python train.py --head_dim=64 --vocab_size=4096 --norm="rmsnorm" --rope_fraction=1.0 --bias="qkv" --parallel_block=false --init="trunc" --init_std_up=0.0326 --beta2=0.95 --lr_head=0.00492 --batch_tokens=[16384, 32768, 49152] --train_tokens=215400000
Each number is 128 + 32 x the weight over its row's rms, rounded and kept within 0 to 255. Layers, rows and columns count from 0. The size above them is the row's rms in percent of the matrix's.

# layer 4 MLP down (transposed), 896x224, rms 0.101, rows 38-68, columns 112-223
size [ 93  93  93 109 106 102  87 110  96  78 102 100  92 103  99 104 100 102 109  83  84 113 102  98  99 108  98 104  96 109  99]
[[125 159 118 146  71 114 102 184 136  99 133 123 132  81 143 108 144 140  93 134 154  84 102 140  78 123 165 137 194 126  50 107 136 145 136 139 123  80 117 160 154 124  97 152 160 233  96 159 126  69 168 151 162 167 139 150 171 129 116 132 145 114 170 177 162  99  96 134 154  65 102 145 118 107 107 142  46 110  84 131 131 141 186 164 110 137 154  96 132 122 133 101 102 119 130 100  87 173 141 134 159 158 168 193 137 149 120 115  91 149 161  81]
 [148 111 109 165 139 117  90 172 135 130  89 113 167  97 166 121 137  64 125 144  98 118  79 126 121 109 101 150 140 135 137 160 141 158 148 166 161 109 109 104 168 146 152 150  67 144 103 232  86 138 163 134  55 141 137 128 192 123 134  81 114  86 156 177 174 139 116 119  98  17  57 148 137 128 110 182 137 100 101 161  74 143 120 130 119 116 118 108  93  99 124 126 163  88 131  69  72 137 149 104 135  93 160  95 125 202 140 136 111  94 126 145]
 [144 144 116 159 183 121 166 148  79 128 117 184 134 126  62 167 140 109 183 145 152 166 100 147 144 111 103  88 147 149 120  40 106 131 151  53 133 150  73 114 100  78 115 129 131 102  97  90 132 134 114 107 147 111 165  95 105 130  93 164 104 165 111 145 152 134 122 114  97 163  82  85 126 134 151  74  90 113 184 232 140 165 145 119 153 128 103 146  79 203 103 157  96 149 112 113 179 150  71 135 138 143 166 105  68 162 144 169 168  66 108 149]
 [ 85  64  69 117 138 110  50 119 136 100 137 124 123 188 121 149 157  98 167 136 113 136 135 120  85 166 157 123 122 168 101 140 139 124 107 162  72 137  99 160 106 161 177 119 101 114 139 128 120 116 129 108 125 131  98 130 116 135 135 102 131 140 109 111 107 136 145 116 126 205 188 185 141  84 124 112 127 106  92 115 111 108 108  93 115 107 152 126  88  77 111 108 129 128  75  94  58 155 137  69  91 142  62 115 109 119  77  76 117 162  91 158]
 [162 100 141 104 103 188 119 142 165 118 144 203 120 211 168  85 109 134 122  96 188 115 121 173 169  90 164 103 147 173 166 108 137 102 160 158 180 100 149 156  95 133 134  81 109 133 149 108 149 144  82 106  90 147 117 119 106 133 148 147 114  78 113 151 123 103 162  76 170 194 121 110 104 119 122 164 108 200 127 111 193 138 166 100 119 117  87 140  98 141  85 136  99 147 124 159 173 104 107 113 173 157 121 122 131 130  97 174 131 100 148 127]
 [ 94  79 123 127 156 153 147  93 112 137 115 179 111 122 145 134 139 147 188  76 182  97 124 146 130 138  64  95  95 154  63  96 141 141 134  74 110 118 110  97 109  64 120 130 157 136 131 114  85 121 172  99 172 107 143  83 112 159 106 192 169 128 151 114  85 110 127 149 152 190 134 128 123 185 119  39 138 113  76 157 137 172  85 119 140 107 117 138  61 137 136 119 152 199 104 149 113  87  78 156 174 112 112 117 141  89  95 139 146 116 149 123]
 [141 157 137 124  83 148 116 136 189 100 126 140  57 164 208 101 119 151 175  87 125 122 126 172 129 163 122 209  53 140 116  81  80 113 151 117 173 117 175  80  85  96 134 156 142 132 135 151 122 112 147 134 137 132 105 153 149 147 137 161 130 106 137 147 144 118 217 147 120 193 174 129 175 136 121 145 126 100 156 109  51 108 109 174 152 149 101 165 144 138 107 145 137 158 147 125 133 105 126 108 141 149 134 109 135 145  56 136 162  72 152 164]
 [180  85 107 168 119 142 131 168 107 164 115 159 124 144 142 143 175 200 101 187 136 147 192 119 112 185 125 104 219  99 121 138  92 125 134 125 144 103 144  79 135 169 155  96 157 100 130 154  91  91  98 132 128 110 101 120 124 110 148  82 116 122  83 113 162  67 126 145  94 164 140 190  76 135 105 116  78 122 109 148  99 152 119 135 126 117 115 121 112 154  81  94 106 180 156 159 147  94 116 119  93 145 156 160 135  91 112 115  78 149 157 126]
 [113 146 199 117 130  85 157 127 163 112 160 120 114 191 155 171 185 128  99  87 130 176 164 124 118 159 122 120 135 201 136  42 166 145 129  91  84 137 121  91 156 122  86  70 125 114 121 137 142 129 175 113 157 139 152 113 102  95 106 119 126  94 134  77  99 118 148 148  91  94 145 104 180 148 149 139 130 155 120 162  94  99  88 165 148 157 146 141 160 161 118 134 173 147 148 151 102 134 115 118  94  98  79 121 131 152  92 143 123 105 108 159]
 [110 139 172 131 153 144 172 123  76 119 171 155 157 113 120  90 127 107 162 121 206 120  78 157 129 181 105 143  92 172 156  45 179 167 108 204 130 150 126 123 103 130 114  95 113 152 104 127  81  96 189  86  96 122 156 126 125 106  71 162 145 182 144 148 127 113 131 111 135 106 126 120  96 142 167  65 102 144 142 152 215 159 149  89  82 165 102  93 130 142 117 158 113 118  76 132 136 161  81 120 137 141 161 141 154 133 129 130 109 122 142 112]
 [154  84  83 121 148 132 119 132 132 135 116 110 127 127  81 146  95 139 146 179 184 122  61  89  70  92 151 110 129  66 138  56 145 139 182 102 154 115 106 101 197  89 128 177  74 124 136 110 144 163  42  88  67 135 138 143 112 119 130 125 145 158  93 137 108  81 135 121 175 110 182 130 194 160 147 176  66 131 139  83 113  79 151 156 111 132  68 126  99 174 134 139 141 130 142 163  52 142  92 124 103 141  95 165 116 116 104 189  77 140 118 153]
 [148 138 144 145  99 141  76 164  80  84 137 151 107  99 100 144 111  77 137 156  85 151  90 132 108 169 144 115 114 179 143 150  87 167 173 195 125 154 123 126 107 122 116 103 145  66  95  93 107  90 131  90 162 106  75 134  86 135  71 104 137 141 165 162 145 141 193 152 113 117  94 100 122 167 129 149 139 162 125 159  55 145 100 132 117 164 159 103 165 109 105 165 180 113 139 156 107 121 121  88 165 101  88 120 163 129 146 168  89  94  59 106]
 [139  74 199 133 119  55 198 190 121 161 111 137 108 132  74  71 122  68 115 133 121 143 141 144 143 154  51 129 147 107 134  75 179 101  90 145 232 186 110 159 131 124 119 139 118 169 115 110 114 148 133 124  78 103 147 158  57  66 126 128 136 105 170 105 163 148 197  98 184 142 124  79 178 124 168 122 119 130 120  97 153 113 103 155 104  92 116 152 123 112  82  56 129 117 151 106 135  88 141 167 101 128  53 151 110 129 138 169 120 142 129 156]
 [ 71  53  95 112 215 148 139 156 101 125 171 153  60 116 162 140 126 145 115 112 131  97  85 160  93 147 152  58 117 136 127 161  99  67 130 137 158 153 184 178 103  51 168  90  77 163  92  88  93 120 132  86 162 165  56 116  99 146 134  91  98 133  98  85 147 108  83  72 130 152 122 132 142  76 136 107 152 112 161 141 120 170 104 153 124 155 104 171 127 125  89 113 116 146 157 104  99 162  63 106 123 110 148 114  93 168  81 104 118  99 171 158]
 [123 117 139  30 131 154 177 132 138 117  91 109 149 133 144 138 172 110 152 147  85  76 118 106 131 179 101 177 143 102 190 118 140 110 135 165 136 155 117 140 127  81 180 142 193 120  89 117 146 113 147  85 101 139  94 169 119 128  32 155 135 203 101 147  73 152 130 168  83 112  99  92 139  70 170 179 109 108 124  91  95 165 106 165 130 131 152 122 111 113  93 141 110 122 114 154 196 105 114 102  96  80 132 133  97 170 103 103 138  72 126 115]
 [147 112  79 125 154 150 146  81 157 112 145 121 129  56  83  98  86 105 127 117 130 135 135 135 113 140 159 112  66  68 111  84 118 150 113 164 132  90 119 156 175 120  94 138 135 168 129  70 160 149 148  67 105  90 160 126 163 156  94 125 120 176 106 128 167 102 220  76 133 134 179  40 135  86 146 182 106 145 108  93 112 139 132 172  96 129 173 152 133  90 110 104  90 131 121 108 209 160 182 100 117 141  77 155 136  78  97 133 115 174 118 145]
 [178 118 167 102 154 112 146 144 159 150 150 183 161 128 155  75 106 144 114  73 134 109  41 178 103 130 181 111 173 118 161 169 141 151 121 164 135 100  96 110  84  98 108 101  79 137  71 124  59 141  97 113 168  84 126 134 120  99  54 103 145  98 178 139 135  90 114 101 134  56 103 140 130 153 105 155  90 141 136 161 158 128 129  93 138 159 120 127 119 163 147 181 124  81 152  79 157 116 162 107 159 134 143 195 169 156 156 179 131 153  55 102]
 [174 149 138 154 116 201  90 152  92 100 118 152 163  81 141 134 132  70 115 102 125 187 158 112 133 138 121 110 161 129 130  87 180 150 155 104 130 135 126 125 149 102  57 130 121 107  75 101 135  77 137 128 111  95 133 133 124  93 153  63  78 139 110 145 166 195 111 112 100 102 138 171  63 150  73 191 101 143 124 184 144 124 127 167 116 153 155  81 109  92 148  98 116 179 119 149 161 134 145 103  61 182 184 146 193 129 155 169 146 131 141 106]
 [104 127 100 149  85 137  47 127 100 170 155 104 106 172 133 140 108  58 127  98 101 110 133 136 177 178 110 182 111 150 130 101 116 122  93 152  87 113 174 124 170 140 113 161 117 186  95 146  59 125 129 113  66 166 142 136 128 145  98 126 145  57 167 162 158 107 127 192 104 108  78 160 100 145 106 153 119 163 149 228  94 173 150 120  99  70 159 113 117  76 155 150 152  83 125 145 107 165 162 128 119 101 145  86 163 155 186 172 149 148 187 139]
 [142  98  96 181  98 162 118 144 114 127 107 106 156 181  87  95 114  81 143 100  94  96  84 147 148 183 101 196  87 152  68 120 117 154  89 143 100  79 106 171 117 119 157  41 115  94 111 153  99 167 204 157 115 138 200 129 130 114  84 128 141  56 117 155 148 160 100 131 122 177 122 191  90 178 166 160 105  80  89 166 143 125 159  62  60 157 102 128 149 132  97 100 143 152 100 139 132 122 123 151 134  61 183  93 112 170 137 104 138 135 135 109]
 [174 173 125  59 162  99 119 117 164 179 152 137 144 111  98  38  81 100 118  82  89 136 127  35 143 125 190 121 164 175 131  63 143  75 122 170  88 107 137 136 152 103 145 141  71 150  92  83 144 120 115  77 144  76 152 115 139 156  79 119 114  94 160 168 112 153  67 152 104 156 116 145 104 107 120 128 123 171 120 146 178 117 140 122 109  78 147  93 107 108 162 117 111 139 130 130 120 133  75 124  93  50 136 114 194  94 149 132 158 138 130 123]
 [176  86 114 176  52 134  70 101 134  86 150 122 155 124  87 139 186 129 140  91 112 129 156 114 124 102 109 115 101 143  92 119 196 102 169 109 111 129 144 124 128  84 148 110 110 144 170 103 100  96 126 123 114 148 134 169 118  86 146 103 114 128 157 151 136  88 110 108 115 115 144 156 157 120 168 111 114 203  98 144  74 112 146  81 106 134 143 157 137 100 138 100 165 120  92 127  85 197 153 101 140 123 109 146  84 168 170 197 182 194 123 124]
 [103 158 124  96 168  25 161  95 115  88 130  93 146 116  75 128 155  99 196 155 158 136 120 139 136 175 177 155 135 109 143 144 105 115 172  90 102 126  94 113 123 143 107 127 101 119 113 123 100 121 125 119 101 173 129 153 181  68  67  73 101  98 121 122  80 112  94 114  98  87 136 119  82  94 127 129 165  55 130  89  97  83 124 151 135  99 102  85 151 127 114  99 159 140 100  96 182 122 126  96  98 112 162  83 111 129 129  97 134 150 149  86]
 [126 114  98 114 131 150  93 117 153  71  98  78 138  91 135  89  85 175 111 111 180 112 173  74 152 116 103 195 116 153 135 124  60 162  86  88 140 160 139 126 128 122 164 148 106  79 143 213 117 134 157 121 107  98 161 150 157 107 113  89 106 167 134  97 153 140 104 150 152 106 154 174 111  96 126 106 113  86  97 143 140 115 139 100 133 129 107 123 177 118  62 171  95 179 141  98  99 105 126  59 132 108  99 106  77 131  82  84  90 145  84 117]
 [125  88 102  98 138  88 144  77 158 142 154 126 154  86  88 142 146 114  90 112 125 165  94 126  75 120 151 109 110 133  96 138 122 132 115 101  89 159 168 132  80 123 158  84 132 161 123 159 173 108 156 113  74 142  98 121 143 177  64 101 148 157 126 147 127  72 123 148 143 111 173 155  99  81 158 124 147 129 120 175  61 101  82 110 151 171 140 125 105 115 155 133  73 175 129  86 107 108 134  78  91 136 123 114 159 144 161 202  95 102 124 137]
 [149 185 122 140 166  97 125 118  78 138 148 140 138 133  63 135 183 191 121 147  77 127  76 159 137 127 112 184 119 144 127 145 105  84  90 110  96  79 144  74 160 112 101 150  90 130 109 102  94  79 145 180  91 121 118 156  40 132 173 126  81 147  85  52 165 156 189 143 137 179 123 123 134 195 163 139 148 160 113 132  97 133 108 168 130 125 119 115 128 155  76 167  71 124 133 142 189  95 157 157 115 120 108 120 125 118 136 182 101  82  91 116]
 [128 150 129 190 134 157 133  30  91 108 110  95 185  61 115 114 131 136 158 209 199 171  84 169 118 108  90 129  65 108 101 187 115  99 112 120  84  96  78 115 111 122  76 109 120  58 132 150 133 121 125  93 118 148 137 191  97 119 140 153 160 158 133 188 113 167 166 105 129  88 177 194 143 145 103 154 158 108  92 124 136 117 152 104  72 130 120 145 130 120 120 111 105 158 120 141 125 132 101  77  98 137 136 147 133 157 143 127 138 105 144 103]
 [ 77  81  88 131 109 109 123  79 164 105 154 137 161 110  87 113  93 141 134 112  99  93 138  91 162 103 155 140 154  91 124 132 127  36  70 143 143 110  96  75 120 104 100 111  97 119  81  82 132 115 134  96 108 105  97 156 113 112  93 143 106  98  98 145  90 129  66 145  73 127 109 134 104 119 138  83 134 108 108  95 138 120 147 169 131 173 171  82 116 136 136 150  90 141 189 134 145 129 135 141 111 119 173 112 185  78 163 134 155 148  69 161]
 [171 123 140 110 138  93 102 136  89 102 152 141 125 118 130 134 165 139 137 165  99 147 136 126 124 122  89 105 138 118 155   0 128 155 132 116 109 146 153  88 158 104 158 115 114 134 165 115 115 113 158  97 138 142 146 104 147 117 139 170 125 113 123 154 136 109 128 123 115 112 119 130 109 139  96 105 108 135  92 122 144  90  88 148 132 163 125 185 120 144 130 120 119 134 127 150 130 101 140 121 148 128 110 124 156 138 145 122 151 156 144 156]
 [163 105 107 186 101 161 134 194  67 102 144  83  86 168 139 115 121  77 117 147 133  90 152 128 153 150 104 141  90 129 103 112  90 208 137  65  96 109 145 117 138 132  95 135 143 136 117 158 124 131 122 118 139 132 116 179 138  97 194 105 204 142 114  74 145  75 105 132 115  70  55 140 182 100  85 143 191 202 105  60 122 125 175 149 112 192 155 182 106 114 104  97 131 164 138 140 126 130 169 142 179 136 199 159 145 131 162 151 104  98 148 114]
 [143 103 117 112 151 199 131 125 137 121  89 120 114 190 100 113 108 101 182 139 125 146  96 145 114 110 107  79 127 155 145 152 162 175 125 138 162 116 166  85 161  87 153 126 151  69 135 134 121 167 102  92 134  94  97  82  62 134 143 186  55 113 183 175 116 164 142 168 124 149  88 122  85 168 109  59 160  88 106 164 176 123 183 145  66 128 102 129 152 111  52  93 101  96 103 181 181  71 183 119 101 187 159 111 143 108 128 149  97  92 177 126]]
# layer 4 MLP up, 896x224, rms 0.107, rows 39-69, columns 112-223
size [ 93  92 115 104 100  84 114  99  85 102  98  90 101  98 106 100  98 112  80  83 121 102  96  95 105 100 105  97 110  95 103]
[[103 131 126 137  62 137 158 113 107 149 195 130  68 107 137 111  98 167 124 120 156 123 155  76 145  78 147 127 103 146  36 103 148 150  79 202 114 166 167 192 103  99 138 135 105 155 126  73 146 104 149 111 208 135 140 108 147 147 209 135  94 149 112  78 127 119  68  85 175 145 141 142 120 110 137 123 126 139 173 127 184 137 136 154 119 112 102  80 108 118 159 141 115 163 122 169 137 114 119 112 108 131 188 177 162 111 126 127 179 200 125 120]
 [158 111 149 167 179 146 178 139 150 103 125 108 141 114 138 140 124 144 157  93 138 162 111 107 131 118 127 143 106 155 112 118  96  38 145 146 132 166 162  93  91 114  95 139 113 138 155 125 143 163 143 219 144 146 104 108 197 196 144 148 119  94 149 165 127 171 122 116 144 114 116  68 157 109 118 153 190 177  88 176  49 114 134 197 112 117 174  92 134  97 142 105 153 142 169 149 129 142 105 116 185 108 140 101 120 125 154 128 106 125 105 115]
 [196 114 140 134 106 138 111  99  95 118 167  81  87 116  85 195 158 164 149 145 130 163  78 137 169 101 129 145 162 172  89  99  94 126  94 146 179 142 125 107 106 170 121 146 125 126 200 112 178 162  75 107  87 194 134  84 170  84 110 120 173  81 142 167 174  96 100 140 159  94 120  92 149 183 121 151 125 155 124  89 153  92 103 139 109 147 168 201 127  56 153 112 115 121 171 201 148 149 104 130 121  81 127 124 165  77 116 142  85 132 107  98]
 [154 122 164 121 128 118  86 149  24 103 168 137 125  95 136  97  93 135 157 134  60  91  94  90 143 103  90  94 136  94  67 167 104 146  85 119 184 136 130 117 157 108 170 156 121 123 136 142 111 134 167 127 184 158 133 190 146 110 106 101 125 164  95 102 140 103  83 151 141 132 125 147 101 114 148 149 135  88 132 132 163 151 124  80 125 107 134 157  84 185 198  91 133  87  88 146 120 118 152 223 152 124 116 178 145 123 138 133 175 123 156 135]
 [ 61 145 126 149  85 138  62 123 126  79 116 105 133 138 125 137 173 128 111 169 111 122 148 156 145 135 145 117 100 177 192 113 132 116 132 109 137 126 182 141 151 107 133 121 153 170 151 167 118  59 123 142  96 149 139 131 153 108 158 115 191 129 143 124 141 137 130 129 168 122 130 111  96 126 168 122 160  97  91 121 118 105 100 122 121  85  96 129 124  80  62 171 110 184 167 131  58 152 109 152 214 106  79 177 167 176 118  68 138  86 121 109]
 [158 113 138  85 140 194 180 152 134 151 156 148 164  52 142 113 135 123  35 138 104 128 134  66 155 104 113  90 193 162 122 246 135 129 110 189 136 137 120  99 108 167 147 139 144 126 124  78 141 143  81  94 164  89 145 123 112 140  87  98 108  89 180 122 156 116 100  94  87 113  74 125 123  89 173 143 163 169 101 134 180 139 105  92 109 107 163 166 112 119 197 122 101 171 166 115 133 137 136 101  85 118 131  89 124  73 128 120  74 149  92 169]
 [ 94 104 178 108 145  97  96 149 134 100 176 118 128 109 181 125 120 117 140  96 201  94 109 164 158 108  86 119 108 170 149 133 103 134 143 150 127 101 137 167 127  82 151 153 154  95 161  98 135 129 167 142 131 134 114 118 100 144 160 179 136 182 140 106 108 196 171 133 136  55  91  98 131 117 102  80 216 116 115 124  72 129 100 104 118  94 123 105  58 140 188 108 135 139 133 164  98 178 101 167 113 106  39 101 109 141 131 102 122  86 138 106]
 [155 186 170 112 110 131 104 197 113 154 147 181  98 134 136  98 166 120 118 130  97  84 140 122 107 137 148 123  99 114 184 140  71 120  53 122 121 123 194 145  77  39 160 162 227 144 119 118 136 104  96 110 174 187 162 174  88 157 114 114 137 125 128 128 146 139 154 105 129 170 126 169 100 105 192 143 117 152 160 152 100 181 103 105 147 116  85 136  99 123  91 102  87 145 178 116 155  84 131 152 153 157 103 118 108  68 210 104  79 118 135  73]
 [123 133 105 141 104 147 109 165 152 134 120  78 100 144 127 146 138 195  66 167  60 116 157  85 110 106 126 117 136 114  97 111  87 111 137 108 129  82 138 102 137 135 139 129 144  46 141 147 188 156  94 163  97 112 131 123 196 141 108 137 107 111 149 122 125 139 113 172 135 132 124 150 111  85 106 165 133 112 122 100  63 120 124 160 162 106 135 153 142  94 141 131 161 162 179 139 125  88 235 146 114 150  49 133 132 122 133 185 128 130 132 211]
 [111 143 122 167  87 120 168  96  90 114 122 123 106  83 177 165 145 138 150 145 132 149 160 166 110 160  90 119 175  82 141 189 145 127  45 136 113 148 122 108 145 170 100 233 122  70 141 167 144 130 132 157 112 120  40  96 132 138  99  98 103 119 127 137 119 139 131 109 142  92 117 161 139  94 118 145 172 111  68 182 134 134 129 194 123  98 133 155 111 135 153 125 121  76 121 128  79 107 123 156  81 166 155 117 137 121 103 139  62  72 130 101]
 [147 186 139 114 109 155 196 147 120 113 154  63  84  93 108 166 100 113  93 162  99 107 156 157  98 129 152 133 108 125 186 179 108 116 146 161 136 169 137  98 108 121 135 162 142 111 134  91 186 188 158 131 115 122 123 115 136 123 224 172  89  88 136 169 115 122 114  80 123 153 157 143 160 150 137 132 164  87 119 139 168 156 143  93 167 139 144 136  49 134 116 123  90 118 159 163 111 118 124 123  89 125 138 167 112 109 146 136 120 185 114 138]
 [131 167 166 101 174 134  83 101  65 126 158 127 108  97 158 230 104 148 147 130 100 130  81  80 182  97 145 155 159  89 173 153 128 143 162 104 105  90 175 133 158 135 122 127 166 164  83 135  91 123 112 129 143 104  98  83 168 181 103 172 103 130 148 178 120 149 120  60  56 177 160 149 102 171  70 178 118 138 119 134 150 120 133 166 153 111 120 100 113 172 157 141 121 137 129 104 108 112 151 153 155 106 176 106 167 147 130  77 131 152 130 154]
 [125 103 109 137  75  84 137 107 163 129 210 148 113  79 110 110  89  85 126 101  57 102 127  83 160  84 101 140 161 148 156 190 150 120 139 227 136 165 116 172 117 123 130 174 152 112 133 132 174 123 119 150 160 122 112 161  84 183 149  97 193 102 163 139 122 166 164 107 128  92 170 114 211 101 160 176 153 108  95 119  72 137 146 135 188 118 157 178 129 100 211 147 116 133 126 109 102 157  77 129 123 167  91 136 184  92 153 135 166 140 108 178]
 [125 149 155 163 151 112  30 154 165  98 160 158  92 148 178 234 136 161 195 132 109 174 167 103 189 125  92 158 159  98 162 168 123 124 101 139 135  99 108 120 132 168 134 149 169 129 121 158  73 169 130 155  96 121 102 128 124 116 161 169 143 171 138 127 153 114 121 104 192 140 146  99 136 128  85 106 113 105 183 153  92  80  82 153 132 140 154  92 136 179 148 121 119 113 136 203 125  92 188 142 111 146 141 101 112 169 177 129 172 179 117  89]
 [171 110 152 169 154 159 101 155  96  74 151 137 114 181 105 124 174 179  96 132 130  71 144 153 115 109 144  91  74 144 118 118 111  98  92 138 128 185 141 106 163 131 169 136 113 132 162 118 187  72 175 169 138 166  77  56 128  88 153 105 117  57 114 121 132 111  66 139  59 109 127 105 110 131 105 131 150 143 141  69 118 154 157 135 176 106 174  66 165 115 104 118 168 161 131 182 117  76 106 159 121  88 105 112 139 167 117  86 121 101 126 128]
 [145 115 117 142 118 183 114  82 118 104  96 136 146 144  92 148 117 115 119 115 157 132 116  53 131  92 160 127 127  99 139  92  67 122  56 107 175 131 158 142 101 152 117  98 103  98 128 138 150 119 197 124 156 126  63 143 174 161 174 135 151  74  91 146 145 108 193 166  99 111 144  82 141 128 162 190 106 116 105 116  90 175 120 189 129 133  95 109 124 117  63 110 107 172 152 127  98 136  86 149 204 115 108 136 153 128 115  78  56 166 121 145]
 [124  97 142 139 103 104 127 138 151  87 137  89 148  78 196 153 182 171  73 167 137 110 141 143 134 159 107 122 118  93 143 128  94 134  63 115 179 137 115 133 129 127  72 129 178 127 149 185  96 144 125 137 155 167 123 111  83 135 118 123 136  94 104 156 144 160 100  96  84  87 101 108  66 170 136 144 134 103 129 178 120 103  70 166 117 127 115 135 189 142 152 166 131 196 133 165  56 127 156 183 182 188 117  82 137  94 134  88 142 109  84 101]
 [167 147 162 142 130 110 138  58 174  95 137  82  82 101 139 154 167 162 149 161  99  60 104 124 156 121 199 129  58 125 107 180  80 142 112 159 115 149 141 130 161  62  93 116 134 115 155  81  91 130 192 140 104 156 111 104 177  86 189 192 122 169 171 138 166 114 116  89  89 145 123 134 114 149  85 179 150 105 166  93  26 123 129 136 136 127 141 122 112  93 117 135 142 112 118 145 123  69 137  99 130  71  92 168 174 151 144 153 132  67 117 191]
 [145 145 138 185 116  96 116 128 163 126 147 104  69  61 112 110 153 120 145 124  69  95 123  40 170 125  91  76 115 155 128 132 165 108 156 118 131 116 149 134 130 105 132 163 147  92 168 152 106 166 151 229 114 121  98 123 160 101 112 151  96 108 111 142 144 138  89 143  50 158 129 115 167 163  63 127 158 190 125 130  91  97  82  69 150  60 181 137  71 116 157 110 175  35  71  95 115 114 189 115  83 143  86 146 145 184 122 142 127 164 103 154]
 [ 69 121 159 192  82 116 108 125 153 115 114 134 123 138 154 233 205 156 156 207 161 138 118 151 147 101  97 109 141 130 137  82  68 151 114  80 175  77 142 121 144 142 125 125 189 113 138 177 115 133 111 179 122 195 109  76 137 165 149 178 137 133  60 114 114  96 178  88 143 139 160 100 195 141 110 151 156  85 147  98  83 129  97 126 154 184  89 148 167 148  79 140 151  85 167 146 146 150 159 183 174 178  98 172 113 150  98 135 109  77 157 126]
 [109 129 159  63 132 190  48  91  76 132 167 181 122 166 167 120 204 146 178 128 173 116 123 118 187  96 150 109  92 135 150 149 163 107  91 143 130 130 136 106 130  72 147 136 120  94 189 103 176 122 136 121 132 170 157 110 165 176 120 121 149 152 133 152 116  73 111  99 151 106  85 124 180 100  88 175 121 179 142 148 127 137 154 108 100 134 122 134 156 115 124 182 136 136 106 148 144 136 173 106 158 209 105 118 142  94 135 127  44 163 123 135]
 [141 117 126 133  67 184 158 134 121 140 125 164 108 139 155 152 130  87  93 176 185  97 163 189 142 135 111 128  76  77  90 141 164 118 128 163 152 108  96 118 105 119 118 148 103 141 172 114 135 169 135 172 149  98 131 127  76 130 150 142 170 199 107 108  97 117 169 144 122 105 131 118 145 112 161 131 135  91 174 121 126 108 123 136 128 134  71 150  93 101 115 152 136 130 194 115  98 105 122 158 117 180  77 147 173 155 109  96 136  85 103 151]
 [105 177 100  93 118 102  82 107 125 143 170 173 110 124 114 157 148 102 108 147  73  48  96 136 151  73 104  74  35 116 156 170 142 126 110 176 147  78 168  68 149  65 160 162  76 128 120  55 163 167 183 136 106 105 110 147 123 154 188 126 122 153  77 102 123 121 115  99 113 131 139 119 161 178 105 129 119 137  97  75 133 164 130 161 162 139 175 153  87 110 154  93 163 109 154 107 107 144 160 208 123 138 100 153 135 110 144 153 144 132 107 133]
 [ 69 115 167 112 159 147  97 161 143  82 109 167 130  95 172 120 121 152 125  82 134  87 127 157 143 124  89  89 154 105 165 156 145 161 170 137 104 108 110  79  90 159  80 135 131  90 123 137  78 135 151  86  83 141 125 143 101 167 179 115 172 197 201 146  97 172 112  74 105 160 122 140 129 142  87  97 137 125 178  95 120  84 105  58 117 103 110 123  88 157 155 135 149 125 167 185 117 148 117 112 123 168 164 168 120  89  98  98 172 172  91 173]
 [ 99 119 114 129 110  95 139 158 101 111 105 113 135 148 145 187 129 145 106 165  57 103  92 158 144  85  95  84 150 130 116 102 103 139 104 113  81  98 144 124  99 147 134 179 160 115 162 179 124 105 194 190 139 193 156 109 110 134 199 138 170  63 141 182 189 128 199 146 118 119  89 162 149 118 142 125 129  99 176 123 113 131 106  98 115 147 176 127 163 158 116 121  64 127 120 186 117  93  93  92 118  84 119 125 153 103 117  79 114 136  83 108]
 [106  81 165 101  66 178 148 152 119 130 126 145 100 126 160 161 141 166 140 171 170 127 126 127 158 161 149 103 132 125 138 147 104 133  93 168 215 130 171  74  67 102 145 164 151 160  99 142 145 140 164 227 116 112 121 130 139 117 121  96  86  94 134 136 103 143 114 152 145 160 121 130 133 136 133 118 166 147 184  87 149 112  85  63 131 138 151 100  82 157  73 131 122 184 137  97  81 132 131 102 151  91 128 141 168 125 111  68 153 130 113 135]
 [160 115 165 141 140 104 159 139 154  72 134 164 175 104 108 124 132 108 185 150  90  88 119 128 126 121 117 160 146  99 140 139 118 117  72  70 136 103 111 160 104 138 145 140 212  61 205  47 112 178 167 181 148 116 145 148 148 152 143 140 155 137 102 160 106 168 189 158 132  98 169 134 125 115 163 129 121  93  73 138  99 146 170 121 126 133 149 131 170  73 122  85  93 120 110 140 141 108 122  95 130 127 120 118 129 139 164  74 146 160 116 125]
 [129 111 140  62 186 155 166 102 125 122 135 102 141 129 113 179 157 119 120 147 116  41 113  88 145 144 143 151 129 123 153 104  80 108 127  89  85 115 106  89 142 160 146 118 103  97 215 133 189 136  87 195 176 165 141  92 183 102 157 115  79 136  45 144 163  97 140 149 109  91  92  69 122  83 134 179 131 137 139  96 117 120  92 147 172 118 169 146 129  57 155  88 152  98 145 183  51 158 167 106 121 190 164 153 131 160 141 125 121 145 143 147]
 [104 133 185 138 113  94  87  45 146  93 118 116 111  87 162 103 145 178 119 194 136 118 144 106 113 109 132  99 142 130 157 169 112  97  52 161 178 146 103 164 165 141  78 148 130  87 142 145 101 135 109 160 133 132  68  77 130  86 137 106  75 169 140 155 142 129 126  72 102 102 218 155 145 137  76 127 180  92  88 159 100  82  75 145 176  90 163 168 144 139 158 167 137  71 122 144 115 122 120 139 126 149 110 119 132 159  94  97  84 182  89 142]
 [104 153 164 112  93 137 125 143 129 131 120 145 101  82 151 137 167 180 139 184 179  52 126 167 102  68 124 164 161  95 143 179 119 147 137 135 142 149 145 132  93 101  88 139 165 189 113 139 127 111 113 130 179 128 171  89 100 152 104 103 120 135 181 181 180 116  96  45 124 138 165  74 186 113 168 101 137 117 171 168 104 185 142 129 141 107 174 158  88 144 115  96 122 147 160  98 129 139 142 140 147 101 107  76 131 123 136 131 155 158 132 138]
 [139 103 119 114 104 133 144 127  95 101  99 154 131 136 136 137 180 139 145 132  84 171 152  85 107 106 102 140 117 149 112 110 154 137 144 151 130  74 158  57  77 157 145 163 154 107 110 107 146 125 120  65 127 167 136 190  69  64  99 129 192 179 130 143 138 109 147 156 159  71 159  58 157 123 154 153 154 150 177  50 183 155  98 164 144 155 177 123 115 103  91  72 154 151 121 191  73 126 152 140 152 100  80 114 132 113 137 131 149 163  97 169]]